config.yaml
hidden_size: 160
head_dim: 64
init_std_up: 0.0395
optimizer: "laprop"
learning_rate: 0.00156
schedule: "wsd"
final_lr_fraction: 0.0
train_tokens: 139300000
Each number is 50 + 15 x the weight over its row's rms, rounded and kept within 0 to 99. Layers, rows and columns count from 0. The size before them is the row's rms in percent of the matrix's.

# down: layer 2 MLP down (transposed), 320x160, rms 0.0577, rows 17-36, columns 0-79
# up: layer 2 MLP up, 320x160, rms 0.0878, rows 18-37, columns 0-79
down17 087:33 47 69 70 55 61 46 75 55 29 60 50 88 39 82 54 54 41 62 55 61 49 45 44 49 45 22 52 72 52 46 49 68 67 97 50 46 45 58 49 34 59 78 54 63 69 35 59 51 42 30 46 44 44 58 40 43 41 48 69 49 45 48 68 29 65 39 48 45 29 64 49 69 64 49 22 25 55 76 55
up18 121:63 51 60 32 66 11 75 46 64 54 35 59 33 68 59 41 23 50 49 50 66 27 50 41 57 53 12 75 60 47 74 35 35 51 39 76 66 71 56 48 80 32 55 65 41 49 41 40 55 51 28 50 26 68 67 54 13 79 63 65 59 33 54 51 54 29 58 46 39 48 43 65 49 40 68 63 60 39 44 41
down18 112:50 40 45 41 30 37 71 59 29 48 40 46 57 66 38 26 45 50 69 57 57 58 37 54 61 64 69 59 53 28 46 59 62 35 36 34 57 34 35 42 61 16 54 44 56 44 46 51 46 44 65 55 48 58 61 39 50 71 74 77 50 78 12 60 50 32 41 50 26 49 53 61 42 32 25 60 37 57 40 83
up19 090:49 71 58 41 50 61 59 71 67 54 49 36 57 47 65 18 53 33 51 39 58 24 23 49 59 51 38 78 23 39 68 50 58 54 45 51 35 61 72 52 69 66 64 81 48 59 57 40 47 75 48 48 42 70 49 42 37 42 60 63 43 51 61 46 59 41 33 91 41 61 06 53 70 57 54 43 69 25 63 27
down19 063:51 82 70 33 89 37 38 55 55 44 61 69 24 51 48 38 45 54 45 43 26 50 59 48 49 66 39 54 62 54 62 73 51 33 36 41 53 49 56 57 09 55 60 47 63 62 55 59 44 60 42 47 48 62 38 60 28 22 36 65 78 50 67 60 65 43 39 67 28 41 46 42 36 12 54 44 58 43 55 57
up20 103:52 22 30 45 68 42 45 24 44 28 36 69 70 61 66 40 68 71 38 31 44 71 60 54 71 53 53 39 50 27 65 22 64 99 46 34 78 41 55 43 53 43 56 69 66 51 63 87 41 61 64 28 52 53 27 43 42 32 50 70 63 41 39 65 70 42 37 55 58 71 41 41 31 54 67 59 42 44 67 52
down20 104:47 69 44 58 69 21 51 46 55 47 48 59 32 59 39 48 54 43 64 27 42 52 64 44 43 55 31 42 35 35 21 49 52 58 23 50 47 49 46 38 44 48 43 55 48 65 65 57 46 68 55 46 41 44 41 47 68 36 61 60 24 48 25 67 45 47 37 71 68 51 00 53 39 79 99 52 67 41 26 70
up21 096:53 78 30 27 35 55 43 55 30 43 53 30 86 79 48 30 62 47 25 15 47 70 23 37 30 32 39 34 38 31 79 58 40 53 45 60 50 65 63 48 87 52 61 73 69 45 63 49 54 62 48 39 11 72 31 61 37 44 62 61 54 38 50 16 56 65 60 64 85 56 46 53 78 46 24 26 53 50 48 63
down21 089:57 54 51 45 46 54 95 47 39 68 39 38 40 51 51 44 38 45 59 64 55 50 50 32 54 66 57 43 49 37 40 80 71 52 80 45 54 27 46 55 32 51 36 27 54 39 32 44 32 67 58 76 57 66 80 67 61 56 47 58 37 48 46 49 39 70 33 31 60 20 39 57 34 48 68 00 70 58 49 29
up22 094:47 67 47 65 45 45 63 66 57 71 42 24 39 47 45 51 55 59 41 35 61 43 54 49 42 44 52 71 62 35 44 53 31 61 53 47 65 68 61 56 56 65 39 36 44 43 56 24 55 65 41 47 23 47 44 35 27 49 70 39 61 34 45 63 44 37 53 80 46 56 26 57 65 62 74 49 45 34 33 09
down22 092:46 28 41 58 42 62 59 39 51 63 40 33 20 50 39 41 25 52 72 66 70 70 49 38 37 46 40 54 56 61 45 51 42 59 74 46 25 25 59 42 52 55 75 57 48 42 49 72 62 43 72 64 36 62 59 43 37 59 67 63 47 29 74 36 45 24 46 67 53 64 47 37 58 47 35 46 34 55 61 66
up23 114:46 47 24 36 52 58 70 27 33 53 47 58 54 48 65 60 66 70 23 54 28 30 51 59 50 50 40 55 40 28 55 43 59 66 45 15 43 81 25 59 50 50 82 60 45 48 83 30 44 60 26 43 60 66 55 48 23 43 47 55 72 51 53 60 63 51 16 65 62 40 44 51 66 44 63 48 50 37 64 31
down23 102:56 13 44 50 56 54 65 28 46 42 52 42 62 47 50 53 52 33 40 62 46 40 29 60 35 47 55 49 44 43 51 44 40 39 32 47 19 65 19 50 53 37 56 62 77 71 65 22 53 51 37 55 51 61 19 54 27 53 13 75 42 66 45 76 51 46 58 46 51 49 44 24 67 19 60 42 47 68 47 62
up24 098:45 47 38 52 35 27 64 49 37 63 52 58 49 52 30 40 35 59 43 30 45 66 63 52 57 58 34 52 38 36 44 51 26 61 46 48 81 80 41 46 59 43 47 54 70 31 43 53 46 35 26 57 41 55 59 45 19 46 66 47 35 73 40 38 57 62 43 82 65 45 24 77 57 48 61 43 53 29 50 41
down24 093:68 64 36 59 55 43 88 46 51 63 57 63 49 37 45 33 54 65 54 49 65 29 50 76 43 60 43 55 48 45 50 41 55 73 21 44 35 22 30 46 48 54 25 62 83 28 71 49 18 61 52 60 55 34 50 47 55 68 70 79 19 58 69 58 50 61 75 44 55 39 59 55 63 60 48 44 58 67 39 43
up25 102:71 41 48 30 30 60 50 35 81 57 47 46 66 46 40 59 59 39 51 53 50 56 58 33 62 46 52 44 67 18 60 51 69 84 59 43 55 57 42 42 29 32 88 52 85 35 62 43 61 41 52 15 39 27 54 32 45 26 46 65 57 80 32 35 56 46 49 45 90 60 59 50 30 41 47 58 55 60 25 52
down25 077:55 61 62 46 55 62 65 64 71 37 59 46 37 39 54 73 64 56 57 81 51 41 51 38 71 64 67 79 74 61 30 35 42 51 53 40 39 41 55 38 29 61 69 65 35 42 55 59 68 30 28 35 53 30 49 57 51 25 65 77 66 44 28 82 23 20 44 57 46 58 69 45 51 62 55 67 60 71 47 67
up26 126:63 54 43 50 54 35 62 59 58 57 49 36 65 70 49 34 52 61 37 35 48 39 14 41 40 24 48 39 48 37 74 58 57 39 61 50 37 63 64 52 66 34 49 58 45 57 77 28 51 64 45 63 48 58 61 28 49 45 41 56 39 26 48 49 49 64 32 57 52 65 50 52 43 44 31 47 37 54 42 65
down26 134:60 68 50 41 71 53 42 65 48 32 53 58 63 52 83 53 48 33 27 42 71 23 34 41 30 62 45 41 73 35 44 38 60 40 37 35 51 54 52 54 68 49 43 39 39 44 68 37 41 34 53 36 23 40 12 50 52 73 20 53 61 39 39 25 35 48 70 55 44 62 42 32 62 66 35 62 36 42 17 65
up27 104:44 57 62 26 44 15 48 34 44 65 49 47 44 72 68 18 51 45 51 56 16 64 45 30 33 35 44 33 43 43 42 60 58 41 41 66 31 56 44 59 39 52 73 49 55 48 55 67 37 56 58 50 39 17 66 52 70 43 64 63 73 21 51 44 53 47 56 61 96 47 59 57 50 43 49 34 73 53 42 64
down27 097:50 53 36 42 77 51 63 26 33 59 74 46 72 60 39 40 60 04 50 44 59 76 48 56 42 59 52 48 49 00 66 53 68 76 37 46 39 53 37 44 70 66 41 48 43 25 39 42 51 49 46 50 41 65 65 56 49 43 24 74 67 45 73 23 39 27 44 53 86 35 56 43 61 70 37 13 38 71 54 63
up28 112:65 69 37 26 49 65 55 39 53 55 55 47 46 65 56 25 49 42 47 54 33 50 57 55 35 46 71 52 32 52 37 44 48 53 42 51 50 70 38 52 58 37 65 52 56 48 50 49 23 78 55 34 41 35 45 35 62 55 48 61 72 28 39 21 45 48 44 28 93 81 58 59 30 53 38 33 81 50 31 53
down28 113:70 46 53 45 65 68 65 43 57 87 51 31 68 28 51 47 53 55 40 48 48 61 56 60 56 51 41 43 47 47 34 64 49 57 36 55 35 44 57 44 49 25 12 62 22 53 49 39 62 36 47 59 45 42 76 52 67 57 55 46 65 62 53 06 62 29 46 53 40 72 44 55 51 49 66 52 76 67 39 46
up29 100:48 68 35 52 29 38 37 42 67 52 31 42 63 58 49 49 60 52 28 44 65 56 59 43 40 34 49 51 45 64 69 36 26 47 39 75 35 64 65 50 68 33 55 48 63 78 47 39 47 58 42 31 54 55 34 69 36 57 62 96 47 54 34 45 75 50 35 41 54 59 17 84 55 46 26 65 86 42 59 43
down29 166:53 62 29 71 31 41 40 61 53 42 37 55 59 47 60 52 60 56 33 47 65 52 54 42 47 52 30 46 40 69 56 33 25 44 48 51 52 36 55 67 58 38 56 73 42 74 50 45 38 50 45 46 53 44 52 70 51 54 58 99 35 59 44 42 65 43 48 30 64 45 15 90 48 48 39 49 59 45 59 56
up30 112:71 57 35 30 36 62 42 31 48 61 41 37 45 38 52 32 51 52 39 57 41 33 37 39 54 26 62 65 32 43 48 47 22 58 48 62 73 67 47 42 78 38 65 39 66 47 35 46 40 70 60 37 59 32 43 66 46 32 64 60 57 59 13 29 48 61 54 58 84 63 54 54 34 28 55 34 87 65 66 33
down30 113:66 61 73 47 52 65 59 62 49 46 62 34 35 57 66 40 38 53 80 66 43 41 47 61 55 44 71 50 51 52 63 56 52 54 47 49 36 58 51 42 44 51 58 31 77 68 35 59 42 67 58 40 45 77 86 41 75 33 66 69 66 53 55 36 51 35 62 49 68 16 43 54 55 41 51 52 44 52 56 34
up31 095:68 46 44 32 74 73 75 10 70 63 63 44 68 50 45 37 54 51 51 48 80 65 82 26 69 71 37 64 47 50 47 39 55 42 17 42 59 31 38 53 30 60 72 56 23 51 58 57 44 28 54 75 59 52 45 62 43 29 38 56 75 70 69 59 59 41 34 76 48 44 45 74 36 53 10 57 65 64 52 39
down31 094:55 23 40 91 82 58 54 74 28 48 34 46 46 39 46 49 54 33 52 39 37 48 45 53 38 34 34 56 18 50 69 44 51 12 40 40 49 66 41 65 69 79 51 34 48 53 42 31 70 44 71 80 52 71 81 58 51 48 35 45 22 52 22 51 56 48 34 42 37 54 30 31 79 43 48 66 32 53 44 39
up32 105:32 44 52 65 58 74 56 40 72 54 22 40 48 42 60 57 51 33 39 56 62 67 55 46 53 69 65 33 38 23 54 53 63 48 48 49 61 50 43 48 49 56 46 53 75 53 70 33 11 37 44 40 66 69 82 48 25 50 30 45 33 54 41 61 59 39 14 32 41 55 58 31 57 27 43 77 41 58 66 55
down32 091:29 45 67 70 39 67 83 72 60 48 93 62 51 35 88 61 30 46 57 31 33 45 44 10 40 41 23 47 47 18 48 49 45 54 49 35 54 69 64 52 87 61 48 82 65 48 39 41 60 35 58 72 54 42 51 54 52 55 38 56 51 65 43 25 38 66 33 53 76 38 48 27 26 48 64 51 54 71 61 34
up33 099:64 63 50 60 64 60 28 53 54 74 63 25 45 50 52 39 66 45 39 06 58 42 24 37 69 22 56 48 42 69 68 28 48 58 25 58 60 58 58 49 51 66 67 29 35 39 49 56 58 32 43 46 12 57 35 76 29 51 70 54 43 50 49 43 42 41 47 88 48 61 44 73 55 35 59 47 84 39 45 31
down33 069:46 30 76 38 48 52 52 30 37 48 45 43 46 48 43 79 38 39 58 90 28 41 51 49 60 39 38 64 81 45 38 82 27 25 37 66 22 61 54 59 25 54 30 68 75 43 45 58 49 75 63 57 60 64 59 45 62 41 51 56 34 54 52 61 70 61 51 12 54 30 40 26 28 76 52 44 37 51 41 64
up34 090:49 68 54 41 31 56 35 58 62 36 08 48 53 67 42 46 53 46 47 41 72 52 54 51 25 40 35 69 25 54 48 55 39 43 58 74 72 47 42 47 66 33 59 41 17 71 38 45 18 58 41 37 58 46 52 91 57 58 22 99 62 51 43 33 67 29 63 54 61 53 54 58 40 41 36 55 58 34 77 44
down34 107:43 36 65 37 45 41 63 34 54 72 51 64 19 71 25 31 78 65 56 54 43 50 64 52 55 54 50 68 52 53 38 56 62 64 43 25 42 60 38 19 39 59 49 34 50 71 24 16 44 56 65 43 51 60 47 55 55 49 39 43 63 14 46 59 43 51 64 50 70 54 99 39 21 64 55 60 37 29 48 54
up35 091:36 57 38 38 25 42 58 25 55 55 53 45 48 71 68 80 44 72 29 37 29 33 53 72 59 27 41 58 53 62 47 42 46 58 52 60 41 90 82 54 43 46 41 62 51 49 39 54 43 29 45 45 54 40 31 60 16 44 58 50 66 46 49 49 55 51 39 35 79 65 37 64 33 60 40 49 66 27 28 23
down35 087:43 33 65 43 59 47 50 41 60 74 61 45 64 27 56 43 40 27 61 27 47 73 39 59 49 62 72 74 58 50 39 56 59 64 47 67 62 48 78 42 39 59 65 52 00 42 26 38 64 50 76 54 33 30 69 50 44 56 60 71 36 39 64 49 47 52 66 29 15 32 32 49 41 50 66 34 70 46 99 48
up36 117:33 43 57 35 66 59 50 46 56 69 38 67 56 48 45 34 46 63 30 64 44 55 76 51 50 64 56 30 53 44 62 37 48 72 28 45 46 46 63 54 40 54 50 61 52 44 83 07 46 43 33 30 66 65 78 44 35 22 54 48 59 51 52 45 48 55 56 48 62 50 49 63 27 76 46 61 59 58 32 57
down36 121:45 59 55 46 58 43 52 52 17 52 43 55 72 63 26 64 35 48 73 39 41 54 20 37 30 56 77 45 48 30 52 56 66 44 46 38 28 51 77 52 59 51 49 69 38 56 55 53 59 60 58 34 70 48 74 21 56 36 61 74 25 30 48 77 40 36 50 32 57 54 51 53 71 62 35 67 05 97 51 50
up37 107:46 65 52 46 49 53 27 27 73 54 36 52 35 54 28 58 48 21 35 54 58 27 32 49 73 46 69 79 30 46 60 55 64 40 44 43 39 53 61 50 33 56 80 71 66 57 40 56 22 45 59 47 47 67 47 71 44 57 78 63 47 69 62 51 73 41 53 68 45 05 35 35 58 13 46 56 62 54 68 36